Weights of a small GPT-style language model, trained from scratch on English Wikipedia.
Architecture: RMSNorm before each block, rotary positions, biases, untied embeddings, normalized queries and keys.
Training: a variant of SOAP for these matrices, 224M tokens, 6843 steps.
Each number is 200 + 40 x the weight over its row's rms, rounded and kept within 0 to 999. Layers, rows and columns count from 0. The size before them is the row's rms in percent of the matrix's.

# layer 5 MLP down (transposed), 704x256, rms 0.134, rows 495-531, columns 192-255
102,170,209,271,191,228,206,233,218,218,212,109,162,219,123,173,195,198,227,223,232,172,186,248,186,215,138,189,205,122,277,206,153,159,211,231,220,227,217,205,135,193,195,240,285,225,141,182,210,245,135,127,231,249,224,156,254,206,174,241,199,164,154,238,219
101,111,271,122,225,183,185,262,173,192,162,241,198,292,259,201,221,165,243,209,231,176,175,175,155,168,217,206,160,219,238,127,255,216,205,238,261,247,191,162,176,215,213,254,189,199,237,255,139,238,217,131,238,218,262,218,196,164,193,204,133,199,224,167,203
108,179,148,177,146,148,178,81,106,224,258,206,213,210,180,227,208,158,200,252,175,205,215,155,190,219,154,156,217,160,246,170,208,189,139,222,289,204,267,202,281,173,129,210,188,304,248,267,207,228,230,235,220,193,282,164,189,224,145,197,172,146,193,219,163
101,190,150,200,157,209,191,250,126,195,201,207,186,226,170,212,193,210,184,250,174,154,245,195,189,234,194,198,208,245,142,178,186,178,172,213,206,160,259,144,179,251,201,251,116,217,198,225,174,217,216,189,275,219,245,199,144,219,292,198,240,189,106,186,226
099,227,238,208,254,222,133,218,283,207,220,146,191,193,149,156,203,122,209,236,287,273,212,264,195,203,205,167,182,148,192,158,286,216,183,213,234,155,226,166,191,242,230,166,176,242,139,170,159,244,231,172,289,248,211,200,123,170,222,249,195,202,228,223,111
101,215,275,196,248,123,195,179,263,208,251,188,183,149,235,219,193,186,208,224,218,185,229,215,166,163,189,226,139,251,175,243,225,153,222,151,183,168,240,188,245,202,268,270,167,185,225,223,167,224,161,206,213,108,187,252,230,255,156,229,209,260,155,234,312
100,230,257,322,168,160,154,148,249,160,139,229,166,180,186,152,187,109,159,190,145,161,214,161,236,189,219,190,209,132,215,193,226,228,239,178,231,259,186,183,203,239,216,258,208,226,146,189,191,193,180,150,194,145,147,145,173,183,195,189,225,181,168,275,279
102,189,160,228,156,109,170,193,170,149,228,180,241,162,194,277,223,226,228,249,220,142,162,219,136,243,258,142,152,193,192,174,173,202,141,216,180,197,201,187,226,159,151,249,210,177,199,134,163,145,250,182,207,259,228,173,160,273,223,180,123,234,178,248,205
101,225,147,267,210,179,177,189,163,189,269,213,159,216,204,274,217,226,287,226,226,146,232,199,227,198,155,199,202,158,249,213,241,244,144,202,201,130,213,227,202,88,221,150,133,239,211,258,218,247,197,252,191,139,227,187,191,214,198,241,196,214,153,230,220
098,101,163,262,234,201,162,212,223,179,177,243,156,198,125,163,152,200,191,251,127,169,189,239,203,177,210,222,327,151,198,259,165,184,242,170,191,202,194,229,146,196,255,213,208,171,208,175,204,211,233,259,220,199,143,192,229,234,217,245,164,185,137,190,155
102,203,174,207,214,226,243,160,144,151,186,108,161,191,239,178,171,204,172,195,184,267,235,168,248,227,134,211,273,192,192,214,153,164,169,223,203,166,203,258,169,209,236,169,196,147,227,235,268,229,239,152,172,197,214,230,150,141,204,201,208,181,310,223,185
097,200,155,195,176,158,216,184,188,237,177,171,150,222,131,155,161,171,178,275,175,133,225,297,211,205,191,226,213,162,249,235,186,242,206,163,175,184,172,199,186,189,142,176,205,160,190,282,109,232,188,237,223,118,209,191,198,229,201,193,197,199,113,157,237
097,192,147,176,211,175,171,243,137,162,151,184,204,187,213,276,240,281,212,134,178,145,234,293,249,198,158,155,216,172,238,266,215,221,179,122,206,187,145,192,213,214,159,217,219,166,155,197,151,128,120,276,216,255,192,99,227,192,157,223,215,193,198,222,190
094,263,240,249,251,205,203,203,155,215,166,206,201,233,195,170,306,264,130,219,206,239,155,211,187,187,199,213,165,170,179,221,227,216,206,151,218,217,192,210,164,192,107,84,190,238,205,222,188,227,200,213,139,266,200,123,163,232,196,178,204,194,268,254,256
097,209,178,195,200,221,266,198,236,185,190,215,158,183,199,346,198,272,179,217,189,150,219,173,217,222,114,192,240,191,246,213,172,289,174,197,239,161,245,163,220,165,197,257,223,147,313,196,276,237,262,221,249,203,139,280,175,185,184,234,197,181,209,212,236
087,166,200,237,151,195,259,242,164,245,115,185,195,197,106,183,203,234,141,159,238,202,255,177,226,229,153,257,192,214,147,282,210,196,160,207,165,180,224,161,242,121,243,130,276,218,254,202,190,209,222,232,196,172,166,253,244,176,206,136,212,175,218,231,265
101,173,204,217,250,191,229,225,163,218,201,171,172,174,201,150,206,273,177,248,259,178,191,200,227,224,222,200,259,205,306,205,206,171,200,239,178,176,195,219,190,181,242,244,214,200,201,136,267,243,263,160,99,274,171,261,132,227,240,229,184,196,193,240,191
096,152,149,168,179,151,233,178,150,176,184,275,148,209,297,223,186,248,211,210,228,193,141,245,172,169,221,225,226,233,182,170,155,174,129,183,245,196,220,229,189,182,218,195,225,229,172,195,261,179,189,235,194,226,209,180,208,149,233,241,204,209,168,271,129
101,262,183,200,235,206,153,190,172,199,188,292,256,196,147,130,209,227,150,190,202,158,201,127,292,232,158,208,109,218,197,153,153,165,254,145,281,177,189,171,174,141,190,166,216,207,107,222,159,84,208,187,169,204,248,213,230,220,170,227,256,155,160,170,132
099,203,208,184,226,178,212,229,211,209,220,175,246,141,275,255,255,203,229,198,224,286,181,210,185,97,151,185,190,203,183,176,210,250,198,165,178,206,220,172,273,172,152,163,174,256,192,254,210,198,195,250,260,190,212,226,191,267,153,175,216,274,194,210,224
103,205,191,174,158,213,215,195,160,162,213,250,202,125,184,199,184,202,222,213,161,235,195,234,199,151,204,208,146,197,198,201,244,178,226,222,237,221,252,249,143,132,207,226,232,102,279,225,184,158,264,188,222,224,250,154,106,238,210,256,264,173,202,249,163
089,200,173,300,243,167,234,166,258,171,285,221,209,174,111,158,181,240,213,233,205,217,217,169,174,215,200,199,152,194,188,165,198,221,210,160,130,172,226,244,171,157,169,213,147,181,183,166,156,156,199,208,142,108,231,166,127,225,218,145,280,184,284,182,211
101,223,211,240,233,120,217,274,140,200,167,207,217,207,211,214,214,231,279,197,102,170,211,180,187,306,187,125,142,227,111,279,183,249,183,219,178,181,158,172,108,189,197,243,240,243,158,219,231,135,180,215,197,176,183,170,200,235,184,183,210,201,211,170,240
106,163,187,275,144,214,166,208,252,158,178,202,160,216,205,157,167,149,156,200,134,221,234,175,252,121,182,275,167,163,220,216,226,202,192,241,256,96,148,270,138,197,249,212,234,246,255,151,181,236,184,268,207,246,128,149,173,209,129,234,164,183,261,175,163
097,250,219,245,172,193,220,150,243,180,170,173,223,164,243,133,212,218,230,194,98,218,207,197,109,225,129,155,242,241,251,231,159,234,173,271,201,186,222,227,173,143,256,182,191,168,216,228,250,207,253,188,140,206,202,183,286,213,236,253,182,175,225,185,203
100,208,254,196,172,174,242,154,164,232,123,213,170,174,210,207,160,194,151,271,149,164,204,236,251,205,189,172,169,264,226,195,166,172,173,207,188,162,213,199,204,176,220,252,224,227,153,189,230,232,282,191,194,132,221,190,258,210,207,258,184,163,201,227,245
106,221,224,164,189,170,228,180,238,221,219,177,196,225,227,229,186,207,196,231,211,280,204,157,219,157,247,181,214,272,151,177,150,152,179,317,278,177,184,190,177,251,187,204,253,218,222,226,150,121,205,222,199,218,208,179,201,181,191,253,167,208,237,168,166
097,265,219,201,183,151,84,249,258,242,167,230,233,151,142,217,137,174,204,213,253,165,248,255,206,171,234,191,198,139,238,151,199,205,202,209,200,173,178,200,227,183,233,151,199,185,124,212,156,219,178,200,170,197,171,133,176,294,97,210,186,222,250,223,110
111,139,92,209,199,219,199,186,208,261,272,141,260,164,248,157,192,196,218,215,238,167,209,176,222,216,234,210,179,135,208,210,178,245,223,220,222,221,153,186,192,124,209,177,266,184,203,171,254,139,181,153,282,276,190,156,189,126,251,241,207,190,162,224,216
104,146,177,244,176,218,155,249,206,143,206,252,206,164,266,193,154,260,129,163,243,228,114,226,231,124,233,137,242,239,236,281,235,153,182,200,254,213,239,97,168,198,185,237,239,251,214,276,227,179,195,203,249,246,186,201,219,234,206,193,161,145,201,192,141
104,204,217,162,170,182,171,183,247,222,200,220,206,201,177,181,235,232,203,242,186,233,228,244,140,198,253,175,222,212,179,147,254,208,241,187,211,258,279,196,201,145,222,154,218,153,270,212,141,211,232,242,249,171,261,208,173,246,99,212,309,213,159,166,211
105,234,240,184,153,164,165,228,215,220,145,257,290,195,184,184,130,96,217,175,237,169,215,201,153,222,162,186,161,119,195,183,235,197,125,216,244,187,223,112,191,285,211,220,253,169,231,159,245,192,132,260,140,206,258,156,200,227,214,195,213,225,178,171,214
102,203,268,229,153,228,224,137,161,274,209,254,243,216,166,259,209,150,192,136,214,216,191,194,195,221,208,230,227,197,140,264,213,199,246,316,198,207,225,271,237,222,189,256,189,152,213,207,210,166,242,165,217,195,168,175,215,139,215,225,272,200,173,192,209
106,147,147,180,211,239,195,166,217,222,122,157,173,270,190,192,196,205,175,123,209,159,215,160,193,177,203,131,265,177,205,251,134,270,170,166,270,193,225,195,171,201,199,133,200,204,162,197,262,168,154,120,182,194,208,171,179,183,158,256,204,260,202,180,162
101,263,222,212,172,176,263,225,220,196,158,190,147,203,220,188,254,196,215,193,186,247,214,175,150,190,222,134,93,172,231,210,169,188,78,215,207,214,155,249,199,221,158,238,234,271,274,210,178,208,280,219,164,136,213,203,275,160,192,233,244,166,258,169,213
095,218,198,156,217,207,232,168,180,243,252,213,171,169,226,197,240,209,178,208,206,191,220,191,153,243,196,177,210,195,223,195,189,216,184,128,241,119,158,237,196,251,249,117,178,214,214,279,174,276,252,129,237,99,139,189,219,202,241,307,252,214,154,183,172
105,258,245,235,219,238,139,205,85,232,208,182,278,213,141,274,203,213,118,200,228,148,226,226,237,294,226,158,245,273,245,219,224,200,242,145,132,191,196,240,223,113,185,265,199,155,287,215,161,194,163,192,150,216,184,220,212,251,219,203,153,200,154,159,251
# layer 5 MLP gate, 704x256, rms 0.142, rows 496-531, columns 192-255
101,145,141,207,188,165,184,285,202,176,201,203,237,186,131,220,103,202,208,250,226,213,142,164,178,186,126,191,218,168,250,179,57,167,236,207,231,153,187,230,173,244,224,226,185,191,151,161,138,192,249,218,196,236,228,160,188,188,235,199,227,207,220,213,161
101,222,198,234,179,210,225,237,161,218,227,175,179,212,212,192,158,263,192,194,237,182,183,194,152,240,161,182,203,197,183,135,193,205,195,155,269,179,153,173,248,268,163,246,216,167,190,169,226,175,155,161,169,116,181,234,166,192,176,179,244,248,202,221,183
096,229,174,179,233,193,212,190,101,193,212,222,221,119,125,134,273,234,133,121,261,232,218,230,144,172,217,139,192,240,183,201,184,240,130,228,164,218,198,225,258,109,170,250,172,241,152,196,143,230,193,215,139,241,192,226,210,207,214,239,228,201,205,194,191
099,218,168,208,162,231,171,201,200,224,209,230,212,135,200,127,210,234,178,219,235,158,293,227,151,274,202,313,173,219,186,297,192,129,176,245,186,229,220,233,219,247,196,210,209,204,165,214,209,232,201,172,250,154,153,193,192,189,142,144,240,221,168,170,216
103,167,261,161,183,274,169,212,176,180,170,252,200,231,194,215,169,165,240,255,159,213,197,169,226,204,212,211,215,203,216,254,179,191,194,240,149,187,293,259,211,234,223,215,225,159,234,198,196,204,247,145,237,165,183,185,241,160,207,229,272,228,182,187,138
102,161,192,186,180,155,155,245,215,214,141,162,195,235,189,210,157,202,166,192,164,196,209,259,162,220,207,216,244,147,178,189,178,156,174,210,216,251,128,196,187,252,204,208,215,259,146,185,196,169,180,142,179,184,219,212,238,264,191,92,167,182,223,236,153
099,214,237,267,181,205,243,250,206,154,166,219,240,183,127,211,156,227,168,228,176,256,232,227,171,181,177,200,282,202,159,219,156,126,229,243,163,122,248,187,227,214,207,149,212,178,223,146,202,232,212,187,215,222,213,74,248,232,213,171,194,190,188,175,235
098,189,212,201,215,216,185,299,187,203,201,210,229,188,178,229,190,181,182,204,208,171,206,192,186,217,230,208,196,175,228,246,218,136,238,173,256,231,149,200,262,241,262,248,167,180,205,225,157,168,155,150,243,197,214,188,226,224,214,199,228,229,204,223,261
094,204,168,208,196,175,217,178,182,205,152,167,238,151,226,181,165,215,188,251,159,207,180,258,174,225,205,157,272,122,142,236,204,134,137,176,212,179,178,156,215,219,210,227,173,258,244,216,206,213,139,196,263,161,176,223,198,213,221,190,285,287,217,168,199
096,188,219,277,188,190,254,198,282,198,196,273,162,197,146,223,222,211,214,204,152,206,162,193,203,184,178,144,236,196,167,241,242,215,200,227,188,178,226,160,246,232,142,156,204,192,199,211,179,166,164,194,175,160,140,233,203,184,206,182,144,182,212,183,232
097,188,185,269,237,182,209,206,226,227,194,236,178,239,277,205,188,217,237,195,216,285,269,170,182,243,176,206,206,184,185,197,226,155,216,281,192,172,179,269,170,303,243,242,186,241,167,180,252,212,173,205,181,154,148,164,203,303,196,161,152,235,113,242,113
096,189,261,252,253,176,176,132,206,241,141,204,126,214,193,226,129,225,169,170,202,218,252,195,187,142,141,198,165,223,227,172,159,141,262,202,145,164,235,184,270,253,178,289,205,154,186,235,200,144,198,181,248,243,190,242,166,210,151,171,222,233,236,219,250
105,162,224,168,212,189,252,195,226,256,234,239,141,184,168,206,176,243,146,203,161,157,193,156,250,185,228,117,185,199,266,147,168,206,185,226,142,203,207,275,258,190,172,232,174,168,205,222,160,159,157,200,253,123,200,261,206,226,296,188,195,197,163,223,179
104,211,249,207,170,147,176,219,213,224,175,214,173,172,228,195,172,154,198,227,222,225,134,201,139,219,184,294,229,262,208,150,218,226,124,124,136,200,252,138,218,194,218,286,153,217,252,229,230,280,172,195,235,78,133,151,248,235,164,224,183,156,210,165,201
082,194,167,168,236,171,227,215,181,191,197,269,199,152,230,179,200,255,118,135,222,164,262,300,227,195,178,174,232,245,200,215,223,123,190,206,180,215,276,268,232,203,217,168,194,155,217,165,261,264,110,205,162,205,190,175,189,188,247,171,218,130,176,266,216
096,168,174,177,207,214,219,129,182,198,214,204,164,239,196,156,215,206,194,166,270,250,234,226,135,200,277,220,237,164,186,225,263,206,246,189,214,152,182,148,197,164,186,188,200,233,153,205,134,188,225,165,256,205,213,198,173,159,231,229,230,207,174,191,294
102,226,146,249,254,195,199,188,236,249,221,207,161,203,199,194,163,162,186,261,220,201,168,240,269,226,233,218,153,152,168,180,227,168,87,298,243,215,192,152,186,191,210,212,220,114,164,243,150,155,170,237,176,179,182,130,169,143,270,155,245,220,195,184,201
102,176,204,287,214,230,159,202,126,304,168,171,162,256,232,152,268,256,193,183,151,178,258,247,166,152,177,269,305,158,147,256,168,128,204,213,185,277,230,155,237,162,233,192,179,211,299,124,229,172,214,261,185,239,171,247,252,238,264,162,178,232,125,252,210
100,174,163,163,152,241,225,105,191,188,208,218,186,175,234,219,270,239,240,213,168,157,140,243,241,213,209,225,193,174,227,216,228,149,248,232,178,184,165,219,194,208,198,177,157,227,188,156,172,189,255,164,181,247,193,190,220,219,194,209,194,207,264,212,189
097,253,179,187,243,170,297,274,236,186,220,206,157,216,177,176,192,190,195,222,214,229,239,225,244,163,196,238,261,133,247,199,152,271,223,158,214,149,206,224,183,141,214,169,191,157,172,182,198,192,218,220,224,208,256,279,168,186,230,207,194,115,161,185,278
095,242,234,259,241,233,231,171,181,193,258,229,191,159,156,236,218,190,189,187,230,225,194,253,180,273,166,187,133,237,134,185,247,211,129,224,198,261,232,168,226,203,223,200,186,216,223,229,216,180,175,268,169,194,178,278,186,229,182,215,226,244,185,168,195
109,203,204,247,288,200,222,251,165,138,143,223,126,167,220,214,185,265,214,167,240,222,206,198,230,187,212,166,187,138,231,218,258,164,193,233,211,261,185,166,201,190,186,200,264,156,191,198,211,261,217,107,207,148,152,194,225,189,178,217,144,174,207,214,182
107,250,207,163,209,255,203,166,158,221,197,238,225,202,231,261,256,246,228,236,161,181,260,186,258,216,196,230,229,176,187,218,188,180,175,169,202,172,161,129,255,192,210,241,209,166,234,222,228,177,167,217,145,189,210,162,190,200,224,253,197,182,170,204,299
100,198,209,260,222,215,215,179,231,112,172,201,172,220,149,244,155,223,192,269,224,240,205,227,207,203,201,170,173,231,196,203,137,158,184,247,208,189,254,182,227,223,155,132,208,231,258,231,240,215,157,189,158,157,79,101,233,279,276,186,183,144,195,227,208
102,115,231,228,147,229,193,143,194,170,232,172,188,246,200,287,199,201,207,238,175,288,143,177,164,82,199,291,122,209,186,178,148,229,164,210,157,206,183,127,147,207,200,215,269,161,184,156,259,265,206,192,213,181,218,188,248,183,273,229,269,196,189,172,168
112,177,197,208,187,230,165,202,104,190,211,202,140,210,236,217,229,254,193,243,155,209,327,230,195,210,236,265,192,197,254,192,237,197,167,189,142,156,183,275,264,224,217,240,196,252,171,204,228,188,173,156,197,179,266,126,218,151,147,225,181,186,177,260,233
095,202,202,201,173,255,179,165,171,121,236,178,168,175,262,282,203,198,186,199,195,158,233,172,198,194,207,199,240,176,174,120,212,262,243,167,176,218,173,201,160,288,186,174,138,247,142,175,183,216,205,182,121,167,204,206,183,188,201,197,238,204,277,212,175
107,216,205,193,286,148,238,221,177,216,205,165,229,199,181,188,173,157,209,194,199,158,186,177,237,249,212,203,220,161,239,246,199,161,198,292,199,276,245,146,222,138,205,207,193,246,202,163,237,246,236,152,150,232,162,195,179,206,241,282,216,215,148,197,236
101,246,182,234,160,163,200,183,164,180,185,176,244,249,279,238,244,243,194,196,169,250,224,210,160,131,225,216,212,177,200,228,92,193,213,189,188,138,179,201,154,151,247,192,210,218,157,216,199,181,170,229,150,143,229,194,222,219,175,227,131,138,247,246,157
100,206,229,219,167,227,245,224,154,242,167,201,232,232,313,213,200,238,226,167,179,200,212,247,210,155,158,175,220,184,156,215,213,241,137,161,224,159,185,127,267,199,215,216,220,242,161,208,145,243,194,223,163,143,146,164,189,255,229,212,156,173,163,200,215
098,228,108,148,206,231,267,203,140,219,220,142,194,218,235,213,249,233,191,180,198,172,220,179,213,222,205,174,163,266,245,251,179,173,157,129,153,199,134,202,121,225,129,137,245,222,182,211,201,283,295,276,232,128,205,189,185,204,259,273,256,219,234,179,228
101,158,209,310,183,196,229,138,258,224,224,241,184,221,194,209,281,216,177,235,190,186,177,262,228,219,224,262,261,208,146,242,236,195,154,236,213,251,231,248,159,250,148,114,170,219,163,145,239,230,113,256,207,224,139,210,195,153,266,224,236,155,188,156,207
099,168,113,271,167,194,149,230,186,235,149,110,160,205,149,152,214,184,167,251,183,183,136,138,216,187,199,194,199,242,136,176,261,215,171,242,163,172,221,98,203,178,158,186,218,261,290,209,154,244,215,206,156,326,219,183,180,48,160,288,202,280,212,205,213
096,194,186,218,194,218,190,118,190,188,228,82,268,166,220,167,201,229,241,171,179,246,237,212,198,197,246,136,165,183,210,148,158,138,236,183,190,151,211,68,188,253,182,126,187,207,235,220,242,116,131,182,254,195,161,299,180,135,211,207,197,198,180,168,184
099,193,179,207,208,124,206,174,160,150,212,178,202,250,229,223,158,190,270,174,201,231,186,313,235,133,207,204,177,216,130,223,164,134,153,164,191,223,248,147,254,189,192,169,206,218,136,204,319,260,237,128,152,243,195,245,212,260,224,169,253,229,210,247,213
111,254,167,163,141,225,193,198,185,189,183,205,211,190,223,195,193,185,83,239,192,191,207,178,204,179,149,164,179,216,184,223,187,100,158,204,234,257,175,161,217,146,174,219,277,226,222,228,163,223,199,201,193,215,221,166,258,159,113,159,196,219,121,251,268
# layer 5 MLP up, 704x256, rms 0.147, rows 496-531, columns 192-255
100,128,161,143,202,249,185,266,172,175,195,262,181,199,168,266,174,186,212,204,192,179,188,195,176,170,149,242,172,283,246,153,226,160,229,115,239,204,225,263,98,227,242,223,176,157,215,203,208,167,233,144,178,211,189,196,220,276,148,264,278,189,158,186,203
104,243,140,145,192,225,176,144,208,215,225,234,104,217,174,177,173,236,188,179,249,228,182,172,182,181,228,281,155,187,154,230,161,221,189,228,215,172,164,236,190,177,196,185,245,225,254,214,220,151,233,238,195,243,227,272,251,280,150,150,224,123,252,256,235
091,165,175,222,242,141,203,185,186,228,194,168,135,214,195,210,263,199,185,179,141,187,177,219,179,193,178,135,182,226,284,246,149,207,195,142,147,283,253,191,183,178,176,235,218,160,167,183,251,284,213,266,224,260,176,234,212,185,163,172,185,141,246,223,85
102,196,261,208,155,162,145,212,102,223,195,195,224,123,187,209,200,189,263,202,266,270,122,237,292,262,197,230,260,138,175,192,160,214,196,207,218,243,263,129,221,148,157,211,194,184,186,183,176,174,181,225,186,226,289,170,188,215,194,261,201,248,229,243,239
103,194,234,167,244,161,203,215,174,189,188,160,185,139,258,237,179,205,208,94,210,148,142,322,263,191,201,220,139,211,169,217,210,171,149,110,259,166,197,151,197,126,244,200,160,221,213,179,186,224,200,156,214,204,167,163,186,162,117,212,214,153,163,175,200
099,221,181,207,135,259,168,161,178,179,266,204,134,168,157,173,197,246,170,256,218,298,130,179,182,231,236,216,129,124,234,251,230,232,189,131,244,187,213,125,164,239,200,170,215,140,218,251,189,185,187,246,178,139,207,207,190,228,235,210,151,189,177,173,204
100,239,226,165,207,205,268,239,252,232,178,193,234,166,136,271,250,141,234,242,222,171,143,190,187,206,193,213,209,157,233,120,205,155,158,115,171,226,159,195,222,188,126,227,178,218,194,236,203,269,191,213,122,143,219,221,210,217,141,182,152,141,232,272,211
098,199,134,195,222,252,222,203,189,154,258,179,151,195,172,222,262,176,281,145,190,141,158,195,210,192,172,231,148,195,209,237,200,273,242,268,202,181,258,262,209,160,204,291,217,146,219,104,177,205,159,187,292,176,151,188,207,144,181,249,244,169,176,206,193
095,163,216,245,201,207,231,265,193,202,224,237,191,187,177,192,207,280,272,203,194,197,142,173,191,181,141,178,205,194,203,176,182,157,213,209,233,203,118,152,179,131,342,229,210,179,218,190,187,180,175,234,246,185,221,239,238,138,176,164,126,96,245,228,188
097,183,220,199,201,211,192,230,196,169,174,166,141,186,196,164,249,155,202,248,195,190,169,182,197,207,148,149,139,190,187,190,237,188,147,287,150,221,198,141,264,213,204,206,147,129,161,303,174,172,237,144,170,171,150,199,275,215,207,186,177,202,210,260,170
098,267,255,172,162,217,179,232,147,183,150,157,171,283,211,185,150,88,196,212,248,213,139,238,178,185,252,268,210,177,157,186,191,165,170,187,170,168,181,220,173,253,164,214,177,144,260,182,195,180,231,247,210,207,228,260,164,265,221,218,200,236,256,177,213
098,180,167,225,227,181,152,143,157,208,160,232,212,177,169,217,209,220,249,133,185,268,255,194,216,190,189,228,173,222,223,235,185,173,148,239,198,180,216,118,227,273,201,252,243,169,178,169,261,224,207,197,207,264,230,251,233,189,195,189,252,233,164,223,133
103,214,183,225,133,143,145,133,166,210,203,164,175,192,254,209,284,275,235,211,240,226,99,178,212,153,142,296,172,214,213,219,164,158,307,147,201,273,169,234,233,174,216,179,195,211,226,164,187,161,146,206,157,211,180,93,182,177,208,148,157,190,197,236,216
102,187,159,179,225,145,174,192,151,245,223,185,238,232,192,191,180,190,228,193,166,175,195,189,300,234,142,163,196,190,111,182,172,184,165,166,195,250,216,214,161,119,230,151,134,196,179,152,204,247,267,201,205,244,203,138,262,227,259,173,146,198,236,219,242
092,237,155,178,252,199,182,224,182,161,174,236,241,196,217,147,183,209,189,203,174,184,156,195,119,291,180,208,166,249,254,195,218,241,175,162,60,183,183,194,207,213,269,183,154,170,197,253,180,141,217,178,246,209,236,151,246,138,270,183,209,178,214,153,216
100,251,229,233,202,111,217,158,180,216,153,223,223,187,288,147,154,173,129,192,177,184,215,284,196,205,183,145,208,208,259,165,218,186,208,239,195,126,182,195,185,193,215,165,158,207,137,167,209,148,221,262,238,221,152,214,223,239,199,219,252,234,257,249,212
097,235,207,178,163,208,155,204,205,174,196,111,191,192,219,223,280,175,223,119,139,194,232,213,193,234,243,258,294,188,179,172,188,200,211,260,197,153,272,180,157,173,229,218,188,219,209,122,242,166,244,132,222,164,179,224,170,230,179,185,247,194,98,198,185
104,249,191,220,141,142,223,238,172,217,192,225,196,256,233,146,219,195,202,113,149,209,191,199,181,173,265,283,264,219,158,216,224,212,218,152,233,174,226,168,145,199,171,210,264,221,199,182,255,139,142,227,172,183,114,198,141,221,191,239,219,181,245,195,178
104,281,152,191,168,262,159,188,201,185,135,213,208,228,173,145,179,207,173,204,193,200,268,230,181,183,178,192,93,145,251,182,231,138,192,198,279,252,167,249,203,211,136,118,224,193,163,188,200,195,190,206,205,220,175,240,174,163,227,199,169,204,278,169,261
097,128,156,184,246,220,228,166,261,271,241,246,196,193,232,140,144,265,224,208,159,203,256,239,162,225,204,232,220,180,260,160,201,152,176,218,215,227,244,168,118,171,201,175,252,162,219,181,186,230,267,267,133,191,190,180,203,128,199,149,227,256,183,138,173
096,154,184,214,257,148,149,175,203,190,206,245,162,189,136,219,228,232,192,200,201,226,131,203,179,188,187,170,222,184,190,94,270,176,195,205,176,241,160,184,164,229,232,265,246,199,172,106,170,194,106,217,225,196,174,180,229,138,153,272,214,207,191,167,224
111,138,158,179,147,214,192,183,192,224,198,221,181,171,194,255,221,177,144,70,203,205,205,274,228,191,165,166,197,148,217,167,197,247,236,178,174,185,165,246,312,169,256,236,182,234,145,225,131,189,172,156,208,193,239,112,207,161,145,206,232,210,144,237,216
107,265,205,180,159,239,151,198,247,250,190,179,241,174,153,222,192,175,162,133,183,240,171,174,138,188,224,175,145,150,143,178,182,262,258,188,153,144,217,222,211,216,266,187,194,258,217,199,228,196,223,218,137,213,223,161,192,181,238,177,206,170,189,246,199
104,218,123,194,206,142,153,155,123,213,131,225,214,219,187,189,197,176,220,266,156,244,163,201,198,221,172,201,143,226,225,234,244,166,227,202,236,159,223,166,224,174,166,233,130,218,185,282,216,156,123,225,181,318,212,216,125,180,185,278,163,172,190,229,239
105,197,249,224,206,250,194,263,179,119,149,136,206,169,209,128,208,199,272,205,289,195,269,232,241,137,189,266,229,277,196,222,170,169,171,240,287,152,156,183,206,204,186,200,200,274,215,138,216,165,196,242,201,221,155,220,199,185,146,191,258,179,276,176,212
100,89,184,186,212,190,163,164,216,182,190,167,153,152,168,203,230,186,186,162,235,161,219,186,212,160,217,161,200,219,144,189,258,186,217,208,176,224,160,174,195,145,231,171,174,157,188,250,162,199,200,166,238,238,255,212,262,223,265,204,249,259,178,179,179
099,188,268,237,131,176,221,161,207,250,211,215,221,148,246,215,151,163,233,197,131,182,210,155,208,258,240,303,197,208,237,171,177,190,167,219,157,145,282,214,205,139,238,189,71,215,153,176,218,206,246,168,231,159,254,160,213,233,124,115,215,274,202,240,111
102,204,234,162,238,224,205,173,209,212,183,222,215,193,179,183,205,199,183,182,203,198,223,143,146,211,164,161,187,197,302,126,169,240,147,291,232,184,205,179,188,174,126,173,268,177,225,231,237,178,199,162,248,123,180,169,289,191,154,232,209,172,224,216,217
103,191,176,228,234,224,203,179,267,176,190,202,229,230,228,192,174,295,198,145,196,149,165,115,199,139,113,195,176,200,168,189,106,136,184,150,235,172,170,200,218,195,255,207,187,184,243,186,257,191,196,241,139,214,154,164,185,219,263,203,190,183,186,249,216
103,117,264,256,165,117,294,202,212,266,227,226,210,230,220,216,138,190,196,197,258,210,96,262,169,161,238,200,180,150,219,175,250,222,155,161,213,190,233,216,226,241,169,239,219,207,179,160,169,183,201,215,248,144,164,213,222,257,152,222,212,207,237,251,229
094,222,182,192,230,192,135,57,245,154,195,148,235,214,177,223,268,131,275,229,168,166,217,159,200,196,107,203,200,192,208,140,220,203,180,146,214,163,241,220,188,293,181,206,179,173,223,231,246,195,251,164,193,158,198,211,95,204,170,215,180,205,238,242,201
097,219,167,201,147,198,224,136,232,209,228,213,221,186,204,293,194,168,232,148,128,199,127,179,180,174,212,226,210,197,177,181,201,182,260,230,210,210,145,189,177,178,241,119,208,189,231,189,173,186,258,250,250,174,158,181,158,196,286,228,235,157,195,116,173
100,255,239,196,214,200,294,229,186,185,203,278,242,245,157,268,127,182,215,209,238,132,87,150,177,213,147,172,214,210,218,191,158,175,216,199,254,192,222,212,176,163,158,237,187,163,189,189,215,224,238,263,192,208,188,218,166,136,218,222,297,174,177,222,141
105,223,222,196,170,229,257,184,211,98,248,169,299,205,109,183,258,161,143,209,218,229,264,234,182,191,239,164,177,286,166,200,148,203,125,222,185,130,276,241,199,159,211,150,250,164,218,207,148,159,215,252,187,292,171,149,145,129,127,243,201,125,181,252,236
104,132,134,150,196,218,149,236,228,235,152,182,220,137,169,171,160,211,204,198,206,244,258,157,187,172,283,236,184,275,162,249,202,166,161,290,253,258,191,238,173,185,309,228,139,219,245,119,184,205,213,215,219,200,172,215,149,220,278,156,187,198,180,167,180
101,244,128,151,131,192,199,182,183,269,250,152,206,218,283,243,184,165,179,235,135,206,265,253,266,279,164,133,209,252,166,159,164,184,214,202,155,171,180,159,293,227,245,259,332,216,192,164,184,236,199,255,196,223,186,210,326,207,171,220,176,223,215,209,179